Weights of a small transformer language model.
Size: MLP 1024 SwiGLU, 30.1M parameters.
Training: a variant of SOAP for these matrices, 1115M tokens.
Each number is 128 + 24 x the weight over its row's rms, rounded and kept within 0 to 255. Layers, rows and columns count from 0. Numbers have three digits each. The size before them is the row's rms in percent of the matrix's.

# v: layer 11 attention value, 384x384, rms 0.203, rows 112-127, columns 256-383
# o: layer 11 attention output (transposed), 384x384, rms 0.185, rows 112-127, columns 256-383
# q: layer 11 attention query, 384x384, rms 0.132, rows 128-136, columns 256-383
# k: layer 11 attention key, 384x384, rms 0.138, rows 128-135, columns 256-383
v112 093:112118141138109136151099171135134095105112133214154156092101098129124116093091128123138120115132117128125135134144143181166123142108106090108132130130118107126136188153150137143166184117142103116093135126135148160100137109136173191109054123108124155100149090176117134125141112113121165105147133136143121124074138126136124147155113183193158160105111084120120103137139100115116123126140
o112 089:141119105107107137132115087163112093166163133149137119137145157129126136134148121125102108121130103126080126129129123081089118057141137104168085142142140159098138103129111115134122131154134125135127160130152143106122114153162112105131137064155121124107126117115126096119111138141156156156135122118108068160122113118117144111126112087132103135159142129122128126100096128116189112143145
v113 092:106101129147129103143147153100130135141172086143121160134148101133063151137099133138113128119112152165137132106128135106100162181095150126146103122110139118127122110162149124154157146131146085176166148121120116110128106089107128108080115087191159171114129128167153135149115162104129123143130121127137141145141134137145164145118126184158071168150180107157104146130150100128113158134122
o113 089:119122129116141112169130150143153114179150132133140136129135116122148093135138100082097137097102103118151130165156166156138167123118159126122096100162135078118107170104105072128127095147184140137117136116127148118120145134117113156157143115111131118123072153116138119076110168165127143134118172102126153120095076132144124092111124166160137097138118156120101099118128131130107123097133
v114 101:153102113131125150091108132109124116138119154127139120117154116129125111116136157116121106108116134096161136150125153105105094109098127148124128104125129146138115152128090132132082106139150119117134177112102147130132085114137125164163111119119192122162146178120123147088137172091100133109137154101116115098118126144122129131159128124090175129124156107121134166122066099179105137130112
o114 097:142151114067137105173150110151147121114117152156181172141081104110121116095163119138085124165135129127116132101166085141098152159125124119150170154186128132121123137137103106127162154092129169132141120131129142170126147110127121081087153134136096115117143093114080139155105131143127138144131135103137135144129125115101122146111132157163141138188109129134112090147121178143125108161156
v115 104:112139164105179088103092156106124151126161148130142147129172127122170138166116120128147131127163143115125158093120132126102094115102117153091125152121119119107138123106128118170146108087137159107153124168117097113140151138081112098118118139122101091114095162142165130100106149144085153136135158125137123169142126136137098099139117151085171108093120131146161146139123135162092167090117
o115 096:160123144130098181108068122145126126139179169101083110134103141140077142101085168139088154130081136141140129118157106146126134151171167104135163103145078109141120115117180117100085147151139133103159151116134087126101148133125161103096104165148101134163122097123147150135103136132143146138090117106120139081123142139150133128117093083157143129152131150131125119144089130156175097133132
v116 097:084147123190086111171158175134133129133154153079164125135179119152110106122096109157082116149130131126135135085113143125138117116090120152118132124147125125075171137107106165128117122112107176196156158147165164126119146112109131166125145114143100094170151078145139143100123111102127121102103151102145131100115132119128187099151119141132137118142121130090140109120106119131097093125131
o116 095:168121120069165128122162123152126141135134118142109122141150125127138128114170181149120126131163155144105142150143119136118171121106156121139143122117146143134152107138165117117155149124114127148130143104102143137097153104136160094118157165185186117139112181102117156148123162115140163158154152123171113184104084118133135136114125093131156137094096145133122148124153144113095146133155
v117 092:147171131126103143158111143142091153171118101124170103107149131162118145115151123148156123129159108163134106150144141098139141117137137187108136115135088144107123148076090106118164164145137112139105122129135147143086125112137126137128128133138148130133139074119137112182117122154131135119101161107156124152097150134136123144113141104126128205173159107133056137159156184144146153095136
o117 089:116089109139146144074093100127170084142119121149112109144109139117147169115122106109102128141118180121154142099115128143114116137117145147153138101111117137118114171147140124130153091065161128108090098135157151138150118143111147150116113103114095097186123153139127125086160152086132100156149095159089093140145148112117064093113130118147113101117132152118128105150090113093165109151117
v118 090:125145095062113111114133142134145123157138127171141134133139098092138156125097124095140102177148082156116172084140147142154084169155140122117124104123124134135115161120089148166139108170084124117128105142130125135122108143144148117100110190154139088140071096113101071146110139132114117138148160140137151100076123140088111161130098086107148119115113154117148110128154109111125122095154
o118 089:150083099151153120111155124139089130131142158122100128141140146171116121108099146081082121103125179142140152133125100147140118130141149157096164142137149122122122126101125075133140088093117097142095100124102149125150143104140136120131116123129162131090158149115148119102135150144127093142136072137089137117120157121104134076113125122165122064119149159183132139134112145146189127136111
v119 095:114117158132114129156113168111105192111075137144158169159133118124157126133106128161130147146127149141122158153113163149129152156108111154135180141135095116102107141161120140095157095106134083112100081114115137093119117110122105096130142164171133123192112083155122101155122139128060147155111128151101151117130170157163159096088106142122127201145141105086176111138115099147172111130142
o119 092:109095131093122146117180146167096116166130118086101119116116143151129129138167118138128145125101125103154087116147098131133136129164154111105126125122160138109155134149184155147101164121144143140156124123178163168067139110115113147137143077123103129147172163108133143101105144127128146117129109170116077153153129104151134154125152160123068115123108107190097129138144111127089114097072
v120 093:113119152148108135084136084099112132115130056163145153152131081129116156084133184153128137139126096142165147102135138111088153150116106182120162143151107131172127127136102142177094138115112103105126109120140099139141084149150112140125129150147155129125148108122162154150138093146121126100128119057149095149125110083137129090129130115112072127113151127134127128141172113152113171108120
o120 094:076153108131126140129115153110177112139126117136137155109130135141131142130117116090129112130137116145132117148107122118139122103066110109141125141110095091123118143120117097144166138105090108183107134107126091122131151099117149103116147133139154140089103163169154088118151120139134156149078124110162111111096095166154144126129142169117109127137118112114178153144126170131151123135098
v121 097:147114176090124130091143141072119150170119129108126145136154131183139138143107159114138155138163106105112110124132157128118176148123148124138138080133151128137119113118115115125119094096128145110146156171111113174096110092090174146104117105099119105090152132131117135096108149163114091095111121172133162118084153107110172134134087072115121118112130137144096129146139143091103074111127
o121 091:123119136141113133148132139174113103087139161145131140171134067088125111100162140096131096152122167109145143127130103134138130135145135107118137124161125093114097105131131125144133128119101124121099173163135115111183065092172146115145122135173137146166142119167156106131110096104131128117149099090157108157154149114157110125122134144131110096108120089142147117131100062122118150136111
v122 098:118098135143104118188134115133164181139122119111155138096094119175099113138146154161136128102127164112114119099144170087080183139122120155129133147133120127142100148093136103093112129121124131170155148105120106109127110123127135119119121136113193077156113144132127117154142157075150164162091103085111126151138060117153107122133145131099140121151134116120118128130115160112107118113112
o122 093:089114141097159107137160155177105121131150152130129106123141140115162150102129132127135147098149128122155100168095128179128121130128126129175153095143096166122129159120128118129124076150151119068134122139176145126110105099118109164113117145127131150156133092126149158140147125107130120119115161115140158122103130141136108144095119110075109129088132132147115129131136134129076131143166
v123 090:130158115143136139139113111103116072127161146130078158149134141106131126124111119141085131152085118112116148115125095153110100109109089135115102115125103120161115137127106106077142113150136145089133129171118151101148124124158099131160134127131058150125113160136119174120105126114112118146160108128135142139151128120157105128138122123095159153112115131087082127157127076098138170089143
o123 087:117121112107154139088181099093123172140142151151113113121156174159121172159135119140123120161139153129118115159155109144137115141138118101120124166132127099131097138092164124154130135131131087148121154130144153125126160091120153111075137116140143125145114127119128080110140150107148159106108139097118152129146111135113122149107163148157145136091129102141141126154097117117133149150147
v124 096:112112148103138117118153122102103120104112145133115129139155058114154095121138140167138116153118092140124130113104111154090152119190129113134129093130123126110077099139100121135104134151121101142147091124125130145129110161101098121106141112105102098102102111102109118122125149142133102163102169150169152142157115144163095163151130139106119085094098119129105126115132112147145082163080
o124 092:170151112116154126103112164127151139109150124126184133149128133164123133122112120117109119111139120155178150161133103090143121120105159166134084157130128117157156160126149123139172140118154146118120134132131094099143129147123149152139124140123135140151129159111149094127092136162080107120165120146111142184136149142122105162103067137106097147099133150118118138155137169140123151177162
v125 093:102125133106101160159130156123172147119087115122131152133136089092128112125135134152120120124136159157147096151133133086095124110127130134152129115141147134126117144165140152127142118155159133118172061137148126141083118114125124157126169099068115134109158149096119081129091119160153166099066119111105157133138165094147161116134126146094128112114145155120112114127142122148167124102108
o125 089:138143127120148105141131128091101105150157151157137136114084127089167120144139143135079134143161123131133176139155156131177150111072113139094129124091116086134145077126167149105127121141106110109158117137122168120143153122144136112174133120162125148124103126141107167144049078071123124116138103163138118110154105130112126138104159115121141119097130123131130121152102119132131140113130
v126 093:128132096146114096120134092108155116154117136126078132095127169115109107166156170110132097100171139102084140140127112123132095110151099110112128123152126142092142136148102152107166141142086152119146114117116084126106118134126131104118114139131151162144068151119145160117162157132120112158159140107088116085102135121134134086129134123117150115178148155137112122095141098127142125125123
o126 091:110115135119147117138120109161090148151131115115162102097119113100115139106147154126104173128116092148115121161084083131124137108105143130135118145121119159147145186152123109156124122097118131136111136098139174104135150146103127150106140131164124099119173119130142100162151109086161110123108159155150115123161111104120110118137144102061120160116096081127153159171121113139086063165120
v127 094:171104066155148119112154097133147123106109112140129119143106138172127180121103131138148127128147131135101115113121159184142150145127131115139123121143155112125152098124101121116125136119156123071146142126142159124145120200093158123113159111140099087144109115107117149081133136172178141116139120116191164118137143164083134162126115140125151096137155096115113110136165149154069125107113
o127 091:135128134103115101112102132133120113117172144143134103127165131072099141157129118162125121163096168118143148132138119130107172115114139142121095143110135168148131168151129140150116101105125135148091116152114130155130110086142119097121144129123155166146133126123140146135145112111117130167163138114089112149134088158157120139115174142135096138064114110103156118125130170107124147143172
q128 067:137112112121139167100178111134146083114098166170170130145112109154128160092155135132148117132139114160112154166126130081145146139173126097088108123125091151134106132143124126162114117116160109138155136134110121163118122126120100129118140086110119148155178127167126112133193132113091142132101169117124137174109123147156143076135133176092170103134144088094152133148109125147118115138133
k128 064:096116092103103096155162108086153200141127122098132124184110104122154140134121141170139129106143139132126114099166140107114133105107127153095152123127089135114139152171132126178113100123146112133112122093113132095088113095151137170133132109108154121146159149111100104150119110093142108139135156112136128089124129125082124151183126126168092077096102155137139140120135120102159115136134
q129 066:155123106085136122139105138091158078154190125132132158120110121110138180089182164131108128148136115128154124121149137144127160134074101109148109137148112121121136141116174172150133122141100139143116109115125112123059124149084093111116099150191079083162127142175094132169122144117139151121188102134179135119155140139151119165130151176131106160146111154143121134131147133104127128116141
k129 061:133139161096151132064114113132074108106109135125128145100135129113125142129155125120115140154169142088117115091136119127122148132138122128165178149149134148121112109153131141150129108095110080132117143110135122143147139141110137132126113092179136123140060150138101132115103137182095137105151047142102139122155147115145098139096163135100128120125154106162093166142086134115128111123148
q130 067:116114132138163106095100093116117145120095116126094101118093109156118145173111115125127116114103172114127046105117116163143128126134141131092113128135106137155098137128124134123118154143101136124103118115103140132110138126122169115149130091110135181097104129124120123087141118180121077147112192103139128139080115122124118138112086126145153135132087123119128143095159117105118103104126
k130 060:169142149201127160162115093109103104116108121129108123130122170118111091123116124099108121138134149131124143144169159173123124136108144147123090104126091135140142132145158175136127133135164133127116148112134102104145122126163093109090126120103165112133183165111139123156124069116158107101117172092147116126092107153106154072145129135103126159129128109117092118148136130144136129100113
q131 063:105115089111120082141133128109090131162106166117120134123076098111141171135135177121123158136132166137118083123131154126096157171120134131094077164168137154167097135146146128140174136123121122090099126145135088144113083120101126131142109110161109128106124096080106107112155109113120139139115163081130106114177174137144103122080113129105127152135090129083115145105099148114122083123136
k131 060:195117152176130136126128117106138159096150136134113123102158124171115113113142114083128151133106094108123127138101157131164135135159127150124158129154127136117141123112160154122113152105158110134135096139163138167136123162135110117108101145131081119118158156123101120147133111177139100136127144151137144098124119102134121147167157166139126192124149088125097144169186101169136150126153
q132 071:119171181130133139124103147117092125076109140150093092115150127137090111161133145167120156131108120078177104140151097158066155148123124145091121084169077105109144116153119097137107121152087098090111110166166126156155125141111114123126133129160111127082110078142138096101137109090168115188088132145104125107074115096144140109101101106115128149114141114155116132091150126142094116111130
k132 073:169104163167106126174119125141160112151158105170134128151149112133118093170133127118149148153122115136123134115147175138106115146120121107132078080121160127151127173103154117138155158112173098125113132154115110164165131128091138124113119129099129149107126145133140133107132126140154066169143165090139109133120111112135107125124159101157119127154165143127111137121209157180129145056126
q133 077:110133118153103100146066152097134180140104116115141136112145126166122096111168094090119124131078125115108116082124141121156124150136129088174140113094137117184122151099137125152125134097103136132140146128113139141121124092119115108176113120101139133134150148151135123100110115143135073138080129149157121218089133132098127106133165147178177091134152147129144123141130143152118170150118
k133 070:106130172115109082137140102169130081113139151133151123157081120105143145161116148125118142078135131127143098109094114087110152130133176086098108115151145111132124153112129133117141112085087157135144139103107130144135128118089149118113145152140150160135159110133141144124110180133115131106112113166101114137190148087143148118116157117168089154138142150050138135090111137130115142073158
q134 077:148152153127128140130098145118145139131145106155102106170117151118130133094180104118076111109124116089088102099123138105139072083106148120151121135111180093103134073104099133135123170090130145124086117122136159128132132123162124128182114151118138143108124143102152148072074095195096091150094197117118127100124140129101149123134140137141181117146081113124100146102135109120090115143083
k134 072:105189120130112169083101117113105161152124098103130148130115112150108132108149131125119143128101158127129092111140108139170128137137107119121097151090118096114116129170124156118122119164103083079133121132099085126097084140137144133110144138127092109142124137130123113153127104150147123081162134129111094155179083135111110151121107155156175129158161113110095135128106129111121120191108
q135 084:137113189108143114134160128150124118103121115126140159128144155121122099122126157160144116106160115169136143146159133124162121133128096129145062144080128117163154139132152108097092131128162125147147146129157140126135152117128136134134175115122125136164117160081120141164108131116119130096158095126129154092136096094106132142146120127122106145133141138136122135158141125121126130135119
k135 082:096107131156129154139105174098102143119143111116164150130122131153153142118116104068119112154156134129133153198129137146130110108134094145107134087130121137118106114111139125161127114142112097120155126174152120078109113153151101120115128096139145105127116144117135117194103103116078135114120165081166166118105155139132127141107141098122166147117156136166106094132125131087150117164142
q136 089:138148146126157169115138142079114082088129101103106141140137118133120150120120137127124103122130119101150145136152136092067151136126131164054098125163097083109125149135137128131089104095111124144112134150125120175100141131111137150068112143136131102121105094113127154153133133133114129124111063182120177140154121161133132106141107139112124139146094107136086118128104146109118131145142